Part of a small language model's weights.
Size: 13 layers, width 384, 4 heads of 96, vocabulary 4096, 25.6M parameters.
Architecture: no biases in attention or MLP, local attention windows, shifted keys.
Training: a variant of Muon for these matrices, 11780 steps.
Each number is 200 + 40 x the weight over its row's rms, rounded and kept within 0 to 999. Layers, rows and columns count from 0. The size before them is the row's rms in percent of the matrix's.

# layer 8 MLP down (transposed), 1536x384, rms 0.0932, rows 1383-1410, columns 0-127
101,144,205,184,269,166,178,248,213,209,270,210,175,212,183,171,248,175,192,199,243,188,233,194,101,204,157,179,249,156,134,207,207,293,171,253,177,288,173,218,288,196,159,152,163,190,191,235,214,200,172,227,260,173,182,196,149,243,196,254,214,200,208,284,148,181,205,238,217,183,193,214,180,207,284,197,142,182,172,228,253,253,232,235,225,240,244,109,201,268,228,217,172,163,215,178,225,256,255,178,201,146,204,122,206,215,209,156,234,219,171,194,178,172,305,220,106,207,214,224,264,229,178,200,207,147,249,208,238
097,203,209,231,202,158,260,256,206,248,181,185,294,260,197,229,222,267,217,240,175,145,230,187,199,159,191,90,186,289,186,231,238,191,218,234,189,191,143,179,163,166,133,243,196,205,227,266,240,237,203,147,193,179,189,231,177,199,289,160,65,220,190,183,227,223,228,215,187,211,225,185,204,130,220,232,227,213,258,194,121,220,260,249,171,228,165,241,167,211,273,268,253,225,180,217,160,213,178,187,219,156,269,194,199,150,248,135,184,221,161,201,171,195,180,186,210,233,153,248,156,192,232,272,240,196,168,267,225
104,157,238,173,177,272,168,138,223,280,166,198,236,191,231,209,226,193,202,213,168,150,189,168,222,243,252,181,198,215,207,220,167,216,249,148,238,197,228,155,199,165,178,194,199,141,97,193,132,252,189,202,186,203,150,227,140,272,171,218,203,196,219,162,216,213,244,204,176,198,209,165,120,183,234,232,185,246,230,137,227,203,202,271,246,169,156,193,147,173,201,157,194,267,227,195,199,171,162,205,139,165,151,235,226,171,258,224,209,257,112,172,277,236,159,171,143,187,192,260,253,186,240,199,195,121,268,189,189
101,182,172,233,162,217,213,127,262,179,222,212,247,279,216,221,260,138,198,171,251,153,203,156,130,163,184,129,152,256,208,236,157,178,213,223,217,213,176,218,206,229,143,219,224,175,176,131,215,276,263,149,203,198,266,136,253,186,128,235,211,195,288,137,168,204,160,150,261,166,188,197,119,244,253,236,196,101,186,278,187,175,136,198,197,224,261,166,229,296,171,210,240,196,262,185,198,195,209,199,163,192,196,144,188,217,206,201,222,223,181,203,242,219,131,237,92,219,225,143,184,168,153,212,140,172,258,226,217
093,228,153,191,207,201,160,181,229,160,226,242,245,212,228,205,181,194,169,183,187,184,260,149,219,183,244,207,178,165,208,157,210,212,172,110,187,115,165,227,205,182,239,209,156,182,175,200,195,263,179,139,179,193,156,205,167,203,260,187,215,229,288,124,128,185,161,178,226,157,306,210,258,251,237,201,191,172,136,207,195,178,214,199,193,254,180,264,142,191,196,167,228,192,135,239,205,251,202,192,225,121,262,231,198,96,189,142,192,185,157,203,168,136,236,141,229,206,218,196,197,259,221,147,243,135,212,158,190
102,152,138,273,191,186,218,198,229,245,158,279,170,199,149,165,211,203,187,170,136,231,244,173,227,208,181,254,226,236,271,172,187,203,210,195,97,271,177,214,210,271,171,267,249,154,186,195,195,222,143,232,197,172,188,310,149,230,187,151,233,205,200,164,246,189,237,166,211,215,119,209,213,205,163,175,163,141,203,186,222,138,144,250,172,101,168,217,241,284,234,175,245,160,199,252,200,153,157,218,154,159,156,148,231,179,237,122,198,209,237,181,235,167,286,219,188,237,199,243,124,107,145,249,199,225,170,216,176
102,203,169,214,203,195,162,208,181,252,262,255,180,153,169,205,160,111,269,196,175,77,243,223,202,210,179,168,154,184,252,203,196,215,190,123,275,163,236,177,173,173,169,232,245,269,218,255,217,152,199,106,213,176,224,307,180,179,231,255,261,168,220,179,246,198,123,193,190,209,177,230,205,223,180,196,162,195,241,245,246,189,209,200,216,188,222,222,220,228,206,153,204,237,169,171,199,211,265,226,173,179,137,149,200,173,215,151,156,143,214,169,228,194,194,201,157,244,187,186,196,247,174,230,210,120,175,193,207
095,170,196,227,156,177,167,109,186,137,200,184,148,199,213,260,290,218,222,175,182,232,236,201,235,267,179,142,309,195,207,126,230,243,194,300,200,210,154,198,246,120,189,206,224,204,254,135,176,194,295,195,174,186,217,182,218,229,205,174,177,229,124,90,191,153,221,156,248,191,235,283,222,180,198,118,208,219,196,127,188,203,257,236,178,134,230,144,204,193,184,201,194,225,179,225,195,247,172,146,179,157,221,170,193,178,267,220,255,193,245,161,126,234,182,245,187,255,222,159,246,118,235,147,166,244,191,284,209
102,207,148,206,249,152,202,176,251,184,219,214,180,215,158,131,240,187,146,295,264,134,288,202,183,211,267,182,217,211,180,135,193,164,204,217,144,229,162,203,99,161,145,141,224,199,255,202,223,176,298,209,185,278,196,219,167,223,248,193,174,155,218,263,192,188,205,231,213,177,239,216,202,155,169,166,209,205,213,183,197,226,158,205,197,199,221,209,154,156,193,238,132,246,188,206,200,133,217,227,236,201,193,116,180,254,177,219,125,199,173,165,168,248,189,135,182,221,137,214,224,232,198,174,159,227,176,219,157
100,252,128,226,279,142,212,134,150,208,250,184,206,231,241,237,217,225,230,214,174,201,212,147,162,170,185,192,251,269,226,193,234,274,256,215,176,211,177,188,215,241,180,271,193,193,158,186,164,230,242,216,196,231,248,212,215,126,202,187,200,201,295,100,217,179,111,160,224,247,203,210,276,228,250,264,184,122,189,216,305,127,150,184,162,214,198,223,124,139,226,165,144,220,181,150,161,195,135,94,237,160,191,211,129,264,178,247,166,203,141,237,209,213,234,219,158,220,126,162,198,215,165,198,215,191,181,216,190
090,220,173,200,250,229,180,181,229,171,218,242,214,190,247,189,162,159,211,167,114,224,172,160,253,181,215,206,210,165,163,259,138,194,208,177,233,286,175,258,240,230,219,180,257,236,230,170,282,199,196,208,156,229,167,244,250,167,108,178,185,200,223,170,278,249,210,167,276,276,200,189,252,214,278,211,97,136,197,174,212,186,187,265,201,171,300,240,238,222,241,285,91,225,160,227,183,193,171,147,169,185,170,247,199,185,132,161,186,173,154,192,181,187,235,215,190,278,225,195,180,173,230,189,195,205,213,195,228
116,120,191,172,159,195,188,256,198,234,244,244,246,152,213,228,228,293,219,157,156,197,174,204,175,176,225,208,261,221,164,180,176,219,176,180,205,161,182,253,187,166,213,140,299,191,240,208,154,273,138,226,251,162,206,187,266,217,242,146,275,214,201,217,208,276,235,200,170,190,170,191,130,220,188,205,181,244,270,271,192,302,231,269,259,229,248,205,213,239,182,213,198,201,218,190,163,243,165,201,218,159,178,165,182,247,198,175,225,158,279,225,277,221,188,212,158,218,187,149,255,177,174,170,284,268,204,200,162
093,147,165,183,265,202,187,238,212,202,143,246,125,190,187,224,201,159,200,216,160,186,270,284,212,245,169,227,221,145,263,164,158,213,179,209,251,204,230,278,186,163,156,200,161,259,227,206,203,225,175,282,148,168,244,234,242,157,224,173,189,195,222,280,178,203,151,189,201,168,198,215,211,219,237,256,231,210,188,197,201,191,168,201,219,254,201,200,249,204,263,178,180,145,223,179,176,196,208,169,136,200,148,129,176,190,204,218,247,182,232,153,127,172,154,195,155,180,194,209,182,214,159,249,163,246,208,219,280
109,138,262,232,108,142,175,193,192,194,189,191,223,139,222,179,176,231,260,208,219,187,160,208,225,225,154,188,251,176,195,218,219,193,186,250,202,178,272,248,231,267,90,159,301,156,243,181,217,116,220,165,159,194,114,168,222,247,224,264,215,227,205,174,156,272,266,164,146,182,124,219,231,236,262,157,159,204,221,161,201,207,233,185,200,123,195,193,196,123,175,224,281,201,116,172,270,153,204,183,132,230,175,226,231,174,164,179,230,164,172,237,284,177,177,160,180,123,194,184,247,177,276,243,215,284,173,182,225
103,277,164,188,207,214,245,147,152,212,225,258,158,190,208,242,170,221,183,195,197,156,223,203,158,216,221,186,173,196,230,190,161,274,209,234,215,193,171,155,252,121,193,202,251,177,189,200,217,225,196,130,223,228,300,193,201,192,164,213,182,265,223,97,172,134,275,109,158,217,238,240,225,210,208,279,245,232,156,255,265,275,202,246,161,192,178,204,191,250,170,127,140,177,224,162,227,222,224,249,184,245,152,238,202,266,232,150,177,258,146,276,188,130,287,270,199,203,205,226,134,256,256,179,262,233,252,238,143
100,205,160,153,144,183,194,248,193,171,214,210,240,181,144,131,230,160,97,242,140,89,291,172,200,218,215,196,102,282,217,149,231,189,215,196,161,192,194,247,171,213,146,261,194,160,238,201,201,231,156,232,193,131,146,246,243,186,235,170,246,189,207,221,162,210,303,137,228,169,216,188,210,237,208,207,246,218,266,170,235,212,158,200,164,149,204,210,201,166,240,124,142,174,230,187,173,269,236,222,259,165,227,178,190,196,187,243,228,164,209,219,185,214,173,209,131,187,223,173,199,192,240,210,199,158,243,193,274
103,217,97,197,211,143,147,220,173,259,203,154,227,272,248,197,217,236,116,175,178,186,222,154,214,192,187,214,227,229,156,196,201,200,195,218,252,211,175,242,193,168,171,248,108,215,260,188,174,247,253,189,215,270,191,159,257,177,222,140,211,151,164,180,206,207,177,207,159,218,220,214,181,219,231,151,218,182,166,242,200,117,172,212,194,241,173,214,207,239,227,204,177,225,244,252,176,232,227,218,246,210,131,157,171,209,245,194,165,184,303,174,285,165,258,184,183,207,221,187,195,176,181,204,222,142,210,199,172
095,118,138,204,158,205,299,261,223,248,255,174,274,208,172,216,217,190,168,147,137,111,191,192,206,190,162,169,196,226,215,220,181,222,195,274,165,187,198,182,218,168,267,270,272,147,199,199,236,227,186,179,292,143,108,230,207,168,191,229,255,257,208,195,165,154,201,264,127,253,215,272,181,231,250,184,150,248,161,174,260,231,195,208,256,237,288,213,189,215,118,178,190,228,194,282,242,214,229,238,186,289,203,159,275,216,163,158,240,187,229,211,170,152,223,198,146,230,194,277,174,134,200,272,221,229,212,221,123
056,226,183,215,164,160,175,169,227,178,218,224,216,148,186,190,194,160,203,252,222,236,209,208,212,139,210,120,172,113,236,191,228,207,165,247,255,268,199,228,151,196,201,258,261,219,158,216,194,199,154,194,179,117,166,230,195,224,172,186,177,223,131,197,237,169,230,175,225,272,215,186,276,224,134,209,236,260,271,198,207,112,234,209,169,204,211,213,215,125,235,190,203,179,211,168,185,187,219,214,223,211,146,189,176,116,133,278,148,191,228,135,256,210,192,215,206,189,158,192,205,185,188,224,218,208,203,156,198
102,180,203,222,230,227,182,83,184,206,187,140,158,181,252,245,171,218,209,177,182,126,216,143,150,120,130,189,227,214,167,221,208,152,177,197,198,218,191,151,218,223,240,165,230,195,207,176,231,152,233,92,205,210,251,212,256,160,184,275,207,194,184,246,239,233,144,260,238,235,145,208,234,162,241,247,212,203,106,149,253,200,212,232,205,196,250,163,185,192,183,140,270,183,225,185,192,226,257,201,242,217,179,171,193,271,229,236,273,162,164,236,164,194,212,204,118,197,244,230,203,217,242,209,219,183,134,170,184
107,189,253,187,176,210,208,240,200,179,199,128,166,160,271,110,201,174,184,192,198,225,257,212,169,192,178,215,240,232,150,196,196,237,269,272,257,201,155,202,244,195,164,267,262,207,227,173,189,150,158,198,195,149,144,194,210,221,184,189,216,204,253,178,265,191,204,140,179,189,300,177,246,217,253,134,215,252,176,151,266,197,270,259,155,164,166,134,247,144,225,262,214,230,148,166,225,243,206,183,151,174,184,148,206,128,193,146,228,176,211,231,263,175,104,194,224,148,205,204,199,214,248,274,212,206,160,170,221
100,200,274,214,178,217,186,213,171,221,231,164,152,261,167,276,182,203,164,211,199,111,223,145,168,229,290,294,213,196,231,161,203,193,153,247,170,197,162,250,208,155,202,104,195,191,125,248,166,179,153,170,193,296,239,180,223,211,159,243,212,258,168,182,127,157,161,175,209,296,239,192,227,184,211,157,175,183,218,133,213,193,174,228,260,187,234,198,175,298,130,214,167,231,226,167,122,242,235,222,206,242,243,122,158,244,214,159,204,148,225,250,250,124,208,106,124,235,242,151,150,230,189,187,211,140,142,192,121
103,198,226,180,180,171,187,267,145,186,197,150,222,261,136,199,279,163,240,129,139,170,221,204,214,166,192,171,220,256,171,140,154,227,207,247,171,220,125,190,226,166,137,183,197,168,178,165,242,259,252,211,237,235,236,177,166,191,225,230,178,166,147,245,165,206,272,263,177,214,268,163,168,207,167,200,185,291,166,191,185,255,168,221,197,320,197,246,161,191,221,204,269,224,174,194,139,168,222,199,191,194,200,319,188,194,228,229,201,155,240,160,219,174,150,197,181,110,208,191,227,137,238,287,163,190,185,186,237
088,200,201,135,237,164,257,267,182,155,191,195,206,145,231,191,157,258,165,225,174,240,175,203,156,166,186,134,177,140,145,218,179,213,203,266,207,234,183,194,202,196,181,171,170,231,162,215,226,233,219,169,202,161,224,157,114,204,196,182,229,249,255,230,187,241,236,256,212,177,227,153,170,195,158,165,227,137,115,175,181,185,247,258,195,312,258,215,190,135,217,276,233,197,149,214,195,211,204,244,172,187,242,197,143,180,151,172,248,255,185,233,240,203,233,161,174,167,257,204,290,203,202,203,263,158,214,197,191
102,166,190,226,260,202,158,92,216,197,266,170,156,143,223,184,205,143,148,166,223,214,168,254,174,273,189,169,268,231,196,118,196,217,198,197,201,177,184,197,149,117,223,128,180,168,211,236,181,227,123,223,213,206,223,169,204,233,188,179,239,229,240,218,197,173,223,299,253,141,243,143,206,203,196,194,234,223,219,215,239,237,166,191,222,130,165,197,130,268,220,193,189,160,171,198,214,239,161,128,145,232,193,215,149,148,127,208,159,267,180,190,208,210,241,182,280,185,279,176,211,203,223,235,237,262,134,209,245
115,194,218,192,212,267,199,197,244,252,290,185,180,193,218,205,196,139,187,162,204,182,257,214,202,200,231,146,198,187,173,171,189,163,201,336,201,269,258,180,234,178,185,289,260,131,223,188,144,162,185,178,190,160,210,213,230,246,187,245,252,209,243,171,239,131,251,211,245,237,217,253,230,211,197,185,147,213,213,167,167,194,215,243,152,183,130,239,219,173,254,269,192,178,237,187,161,177,227,209,179,188,233,166,139,168,215,196,152,200,224,202,263,91,206,172,146,194,206,201,217,184,228,239,203,160,259,207,206
089,173,164,225,233,208,219,184,203,297,151,206,241,174,222,314,135,173,253,214,209,222,216,240,80,261,295,236,263,209,216,203,249,206,253,96,225,188,210,183,221,197,198,206,205,192,120,181,200,234,165,148,177,228,164,230,201,208,251,161,288,217,194,161,232,261,181,178,245,188,156,195,182,176,155,198,181,219,132,209,128,289,183,128,202,269,198,208,129,213,198,239,208,239,159,194,188,263,201,224,261,199,228,148,232,143,239,210,193,220,209,180,271,221,248,225,254,191,148,190,218,193,135,224,269,148,219,240,197
103,215,246,230,228,132,163,223,232,100,233,247,207,144,184,219,222,212,151,208,215,271,178,194,212,136,187,265,228,241,239,162,259,224,160,230,193,186,208,291,282,223,187,204,280,194,198,222,234,200,222,171,194,189,201,206,161,196,232,222,235,164,136,141,220,167,207,185,262,229,184,199,251,233,156,179,212,220,222,134,222,121,174,228,209,205,242,206,184,167,196,267,273,160,175,272,158,208,214,160,197,311,168,257,270,152,230,168,260,128,238,241,230,204,192,226,118,266,238,204,237,113,224,228,148,142,155,267,198
# layer 8 MLP up, 1536x384, rms 0.186, rows 1384-1410, columns 0-127
098,131,233,161,241,121,153,162,209,183,105,270,211,170,157,145,234,237,216,202,202,222,163,180,195,208,203,150,256,225,198,162,230,184,145,190,181,199,184,180,197,146,95,173,170,266,214,189,325,239,242,216,221,216,164,223,220,200,210,167,189,126,222,184,221,152,203,290,203,207,158,249,205,146,168,187,229,247,230,230,182,263,211,253,285,144,265,211,221,203,233,151,274,175,151,186,182,284,208,148,192,163,208,194,143,156,270,227,194,213,120,244,191,231,179,206,164,248,202,272,214,234,137,135,208,156,183,215,180
100,238,221,157,175,221,186,194,159,191,225,180,260,181,220,161,279,152,127,182,200,175,251,196,213,242,305,252,211,229,170,221,184,250,230,135,229,188,170,200,131,214,217,176,189,111,188,201,153,186,211,217,204,136,232,141,201,172,116,220,213,177,262,172,191,82,238,179,109,258,194,261,210,121,158,219,177,237,292,157,163,175,246,183,189,171,191,192,188,215,185,246,162,159,223,181,181,177,193,182,253,125,169,151,210,163,205,231,237,240,181,204,195,255,210,255,137,150,191,252,145,183,206,239,173,197,226,247,216
106,220,190,220,187,245,255,126,233,190,193,284,208,211,163,193,223,205,194,163,169,168,198,273,186,186,211,188,247,182,173,201,173,258,162,178,258,164,198,203,201,276,248,112,232,156,190,145,186,200,198,161,164,209,174,133,218,230,125,227,203,169,290,219,176,210,227,201,248,216,138,239,159,175,230,217,237,214,141,208,228,180,170,190,241,229,243,227,175,253,217,213,265,199,255,174,186,183,192,226,169,165,279,171,296,142,247,259,217,215,250,240,218,205,180,182,249,206,259,178,204,158,145,248,103,178,226,176,167
099,208,211,175,177,200,148,169,303,127,247,208,180,215,170,239,192,234,126,206,187,198,180,202,221,216,231,175,238,189,211,169,199,208,246,196,204,166,201,241,183,166,217,210,263,203,208,207,183,141,235,225,242,148,224,182,182,204,166,183,186,250,224,157,273,193,115,228,226,185,200,177,180,139,178,239,198,209,202,242,213,153,211,207,261,216,223,201,246,144,135,160,198,164,157,232,208,235,202,211,261,176,201,138,172,86,227,226,298,168,235,178,262,209,171,160,150,212,156,164,240,162,221,226,212,190,173,119,175
110,177,195,232,191,254,178,222,142,164,233,228,229,209,168,156,245,264,156,169,144,210,262,242,233,183,223,192,171,154,213,142,232,243,253,231,202,233,262,192,156,253,264,223,102,183,184,248,180,209,258,190,253,190,206,149,225,196,217,247,208,234,156,214,274,162,221,230,245,198,162,141,200,160,139,183,199,221,261,192,207,166,165,172,285,204,235,284,217,261,213,172,293,178,157,167,176,271,147,214,253,267,203,219,223,171,182,215,167,240,186,209,215,292,158,201,195,212,207,207,179,159,152,230,206,118,181,183,162
114,209,158,283,194,202,271,259,149,243,115,218,228,50,235,178,159,203,240,232,193,186,227,200,266,163,223,187,187,204,178,244,172,283,119,151,179,202,214,219,209,222,138,162,146,198,212,161,201,183,223,124,239,163,187,239,213,211,185,143,201,175,227,223,156,153,220,216,222,149,204,218,162,190,206,162,208,236,222,160,160,199,185,224,155,189,167,168,228,188,241,132,244,173,147,202,173,240,276,208,178,255,166,118,196,188,154,164,216,186,217,211,207,195,194,146,228,184,243,239,221,250,165,199,142,160,177,202,299
092,191,211,218,249,229,198,169,120,242,186,195,232,181,212,198,236,180,237,145,149,193,189,213,161,161,103,188,222,147,206,175,187,210,190,222,200,203,153,172,188,181,143,201,211,313,192,142,140,208,190,201,94,142,143,158,223,168,195,208,186,195,251,209,161,209,271,247,232,170,151,213,240,192,309,230,217,228,214,160,197,158,217,209,219,239,275,219,239,285,221,166,223,254,245,157,208,171,156,190,198,199,230,205,244,178,215,198,171,174,218,171,194,255,260,177,198,134,244,207,182,168,200,170,203,177,242,176,192
105,197,189,225,234,188,179,216,163,158,182,194,277,273,218,205,224,221,201,205,177,174,256,210,235,156,167,210,244,240,196,258,156,193,141,193,220,122,227,177,172,168,269,129,166,200,185,300,169,227,189,257,154,172,183,137,225,191,186,208,219,192,122,209,226,188,191,191,276,192,177,245,126,109,225,200,279,281,219,229,164,153,205,118,126,251,215,202,242,185,191,246,175,105,231,175,235,194,89,154,253,138,190,170,166,217,227,167,170,263,207,181,248,210,157,151,217,182,184,164,254,210,174,202,157,230,170,212,116
102,284,217,183,279,198,180,130,220,143,225,108,237,152,213,253,167,142,214,203,195,237,135,190,214,165,237,271,187,175,188,213,222,167,182,178,204,187,155,141,229,185,163,212,198,172,274,225,221,248,166,215,102,226,228,224,139,111,205,256,213,219,156,223,180,227,155,172,290,239,255,250,179,109,227,235,156,193,208,227,209,158,186,199,173,210,202,232,193,231,277,183,221,165,200,191,238,153,177,179,198,222,194,247,209,214,191,227,229,185,204,233,140,251,177,222,207,244,163,223,220,222,185,199,196,173,211,223,162
099,202,205,121,207,195,210,214,258,254,207,264,189,189,171,149,144,147,236,151,262,112,174,168,251,199,227,228,182,192,170,214,181,249,218,259,216,224,199,194,196,192,159,190,195,201,228,192,203,196,231,190,231,170,208,205,185,117,183,176,226,213,206,223,222,246,211,199,219,241,192,261,236,158,197,266,151,197,245,259,199,211,224,153,167,232,288,189,242,210,163,275,180,204,218,296,190,178,187,210,200,243,149,219,201,190,225,252,136,158,198,231,206,196,174,244,294,274,204,155,211,206,150,136,177,206,192,226,252
114,189,154,276,212,181,231,219,226,243,187,177,191,172,187,148,245,270,165,98,193,237,195,218,235,224,178,146,264,189,239,241,223,100,211,211,278,148,170,190,205,165,215,240,255,143,306,170,161,230,149,277,196,186,163,200,216,185,184,251,194,216,244,282,190,224,191,199,180,228,198,255,236,213,183,202,120,209,241,258,153,181,190,158,203,247,197,155,187,219,165,195,233,247,187,203,116,194,126,285,204,174,200,213,246,221,255,221,252,219,284,165,256,204,167,198,208,195,232,248,180,185,221,153,138,230,236,232,191
102,243,179,202,140,190,203,240,195,162,194,173,259,258,180,215,281,254,174,197,151,143,245,280,210,167,181,272,178,138,291,184,243,118,202,195,179,218,225,283,183,143,235,218,248,210,156,199,189,161,233,294,192,215,166,162,205,224,227,161,170,218,208,193,217,161,184,244,184,197,173,220,192,207,223,259,217,160,130,263,212,218,193,130,147,198,118,187,270,218,163,175,212,152,152,230,202,226,244,228,200,112,249,148,197,210,242,239,246,187,259,215,172,205,219,212,213,170,200,156,292,172,195,223,233,161,191,258,237
114,130,296,227,167,243,231,156,200,175,195,245,269,243,208,159,304,236,212,182,281,151,122,243,254,164,238,217,186,189,234,262,231,184,149,200,183,161,278,220,145,231,193,197,242,167,219,156,125,178,213,182,122,205,161,272,177,197,211,234,250,262,219,246,208,225,241,158,161,225,203,251,277,209,231,243,275,239,286,224,238,276,215,204,139,274,207,186,232,127,251,209,214,154,175,252,208,164,164,234,151,198,209,227,213,180,144,274,214,248,219,165,192,237,180,211,188,168,198,227,233,230,175,274,177,243,133,165,150
099,214,141,241,165,219,280,233,218,159,193,191,268,199,214,128,168,252,214,199,181,249,131,217,224,177,292,250,215,204,222,195,187,217,175,281,197,197,164,254,209,260,184,199,154,169,212,184,201,155,177,247,149,232,138,120,146,177,175,254,139,236,187,195,213,193,182,220,204,198,245,256,186,213,268,233,155,245,248,205,244,219,215,90,257,227,167,292,226,256,220,192,200,211,124,182,238,212,195,195,202,252,110,182,196,183,245,246,231,213,185,240,197,126,140,190,278,300,222,108,156,205,182,183,168,242,205,158,152
098,237,150,162,206,200,194,193,226,202,229,207,226,285,187,158,223,282,135,172,142,152,269,251,221,157,279,162,205,125,223,260,225,218,213,222,210,204,200,203,184,243,210,238,206,131,334,130,214,197,201,233,173,257,196,163,222,147,237,234,205,129,247,215,245,174,281,172,161,217,241,254,218,244,148,233,186,219,181,219,207,193,199,201,155,130,224,198,129,146,209,214,179,173,267,205,181,240,185,181,259,113,285,255,129,155,216,248,208,167,184,215,241,172,198,198,181,175,234,168,151,213,209,157,156,230,272,167,215
094,183,163,203,153,252,201,184,144,278,207,204,235,261,277,180,176,249,206,118,149,212,206,280,235,181,201,243,240,257,214,212,234,195,128,253,216,135,242,197,140,157,122,164,224,137,168,206,201,148,220,264,172,246,153,244,191,202,212,166,191,227,113,192,227,180,189,212,197,227,264,217,265,184,255,180,241,206,205,212,138,127,172,209,271,253,191,167,224,201,248,205,185,164,211,225,148,130,199,192,200,179,109,152,241,235,259,214,257,221,159,245,207,168,226,160,205,239,237,218,190,219,131,154,223,172,246,200,231
093,117,258,250,211,245,255,210,165,210,227,148,221,234,216,135,238,221,196,180,189,203,238,179,243,179,261,193,161,165,198,200,204,177,170,201,270,197,155,239,164,189,202,171,239,162,151,125,174,148,216,267,184,240,130,257,232,226,235,148,228,239,202,211,199,184,212,232,163,195,225,92,215,198,280,217,181,206,195,217,236,207,151,240,219,168,173,101,286,153,240,191,223,184,255,122,188,170,199,155,229,205,219,172,345,203,191,232,159,217,145,185,195,206,138,212,136,175,236,230,157,187,186,193,159,225,229,202,161
057,222,161,217,239,235,148,191,253,105,239,224,162,189,174,195,147,194,189,157,223,212,200,199,235,216,225,138,189,222,238,216,203,126,214,163,127,167,140,185,224,253,288,174,146,199,210,188,167,179,172,165,215,180,165,183,196,193,261,130,188,190,140,232,184,228,158,193,172,239,231,158,169,82,183,211,215,196,273,239,188,200,247,194,143,183,175,269,226,198,180,259,207,130,230,205,203,282,225,204,137,153,241,232,202,235,246,210,309,248,189,197,132,216,199,234,199,235,204,170,233,160,209,192,184,251,212,225,229
109,249,168,190,226,239,215,155,244,228,148,239,253,164,254,155,160,207,163,238,159,64,192,266,194,189,209,243,208,259,101,178,192,183,148,199,198,182,157,173,203,203,236,160,172,168,208,230,219,205,176,217,225,258,263,169,186,133,230,247,244,93,176,155,221,150,199,211,247,251,188,258,212,191,191,236,197,234,209,206,175,175,198,192,99,268,145,222,200,252,182,147,202,161,255,223,193,202,148,208,233,236,226,222,111,183,171,190,218,193,179,196,263,194,180,144,292,135,263,189,202,187,75,232,178,224,213,157,167
107,244,278,153,197,130,214,227,178,229,214,174,239,207,211,197,182,192,225,211,183,296,156,190,258,154,158,192,228,177,195,222,159,273,163,224,156,183,207,210,212,225,202,176,163,237,184,221,232,157,223,210,195,158,258,181,227,217,264,201,240,113,212,164,251,165,189,180,177,165,218,263,208,175,222,209,162,247,217,175,198,176,232,178,175,203,226,205,246,191,176,247,253,193,110,217,192,183,110,310,203,181,185,224,295,175,191,229,196,220,177,116,202,179,179,235,271,211,252,171,158,175,216,152,204,170,205,194,236
097,217,218,210,160,173,160,284,179,267,208,226,213,194,192,302,237,174,138,201,244,196,166,187,270,231,255,269,223,204,219,270,204,168,129,248,297,172,232,142,188,168,186,160,212,265,167,229,155,135,207,266,162,230,217,199,197,184,130,203,210,188,201,161,210,282,235,138,186,229,170,213,169,277,116,234,217,222,210,263,262,259,242,129,200,212,262,127,193,175,169,176,167,201,169,171,172,185,238,181,216,175,261,159,207,209,211,199,172,201,179,223,223,209,189,187,189,242,184,166,190,152,194,172,115,165,166,165,200
092,229,85,231,204,224,246,201,146,190,183,183,187,248,93,155,194,238,185,175,201,203,199,173,217,180,166,242,215,210,125,239,179,288,221,210,154,154,157,196,149,215,189,205,249,175,186,149,154,249,285,248,199,211,247,150,236,164,182,198,193,186,150,184,182,189,228,258,124,217,188,156,206,179,149,178,224,208,191,188,177,169,264,215,138,245,152,231,171,226,172,202,275,204,194,184,199,238,188,231,182,200,237,187,158,192,209,197,165,216,173,206,161,207,150,224,247,204,208,183,216,178,190,219,227,194,183,163,198
093,217,127,266,251,227,223,192,255,243,221,145,220,247,179,245,194,227,188,281,165,190,183,227,234,214,283,239,191,159,216,251,227,222,194,222,169,175,148,209,159,133,203,174,167,181,134,234,200,136,249,134,108,129,186,161,265,165,161,266,214,169,179,219,197,113,155,236,234,130,219,220,124,222,231,240,232,165,137,174,205,214,198,114,192,180,218,184,211,177,205,242,142,236,196,141,148,246,223,150,192,208,269,199,297,220,186,216,200,239,179,239,186,206,207,140,242,275,281,163,282,221,228,213,240,268,230,203,203
106,202,240,254,246,256,225,162,240,202,141,203,261,136,242,221,198,220,148,168,163,226,156,280,272,132,185,265,277,120,189,158,204,194,172,214,214,189,249,196,219,187,229,214,233,149,186,280,146,230,228,256,166,273,226,184,237,146,176,235,258,188,193,204,189,192,202,216,123,220,193,184,201,194,195,218,242,200,206,146,177,206,201,154,168,139,177,233,201,194,264,220,150,199,189,160,189,152,253,205,185,205,202,165,220,160,189,164,152,163,125,145,185,260,217,188,194,190,206,155,169,240,246,241,212,169,245,130,204
104,212,190,207,159,249,261,249,194,186,204,197,190,241,199,223,213,228,139,190,244,214,236,114,234,211,243,165,194,144,202,205,278,244,217,132,113,134,211,105,166,206,267,272,242,170,159,225,124,173,189,195,227,169,190,122,152,197,139,192,206,230,246,264,273,197,168,291,219,166,178,141,183,257,207,232,190,204,168,205,212,161,212,162,136,182,190,249,229,193,175,207,223,172,173,213,165,163,250,240,180,168,226,218,140,207,177,261,204,255,203,170,203,206,208,221,252,219,201,183,266,179,99,201,243,246,192,214,241
095,257,240,158,209,219,191,310,192,192,182,229,167,231,265,232,226,169,217,196,283,235,226,242,247,236,186,154,188,231,223,204,199,244,217,152,186,212,269,219,162,259,213,163,135,223,243,194,138,273,120,258,197,174,221,166,149,155,187,233,223,203,256,159,214,156,228,197,181,142,138,185,172,195,204,227,182,209,227,179,217,173,172,221,257,227,205,170,220,173,218,201,205,248,166,161,138,113,150,199,173,170,269,230,206,191,233,204,175,157,224,178,254,273,256,152,188,174,208,205,216,193,144,156,154,250,258,226,181
106,216,216,206,229,161,194,135,192,241,164,240,196,150,159,170,238,215,222,264,206,204,208,173,158,195,186,171,187,124,203,199,234,202,161,191,226,229,211,201,208,208,204,183,200,215,257,192,202,196,171,195,198,224,208,224,223,167,214,144,277,248,245,228,215,259,224,179,227,252,232,231,210,209,245,179,217,240,205,159,184,211,218,240,158,215,260,216,194,163,209,208,246,124,209,209,192,193,209,242,266,210,197,219,249,234,202,191,156,160,209,189,165,218,230,208,258,200,184,203,263,235,173,238,230,248,216,145,205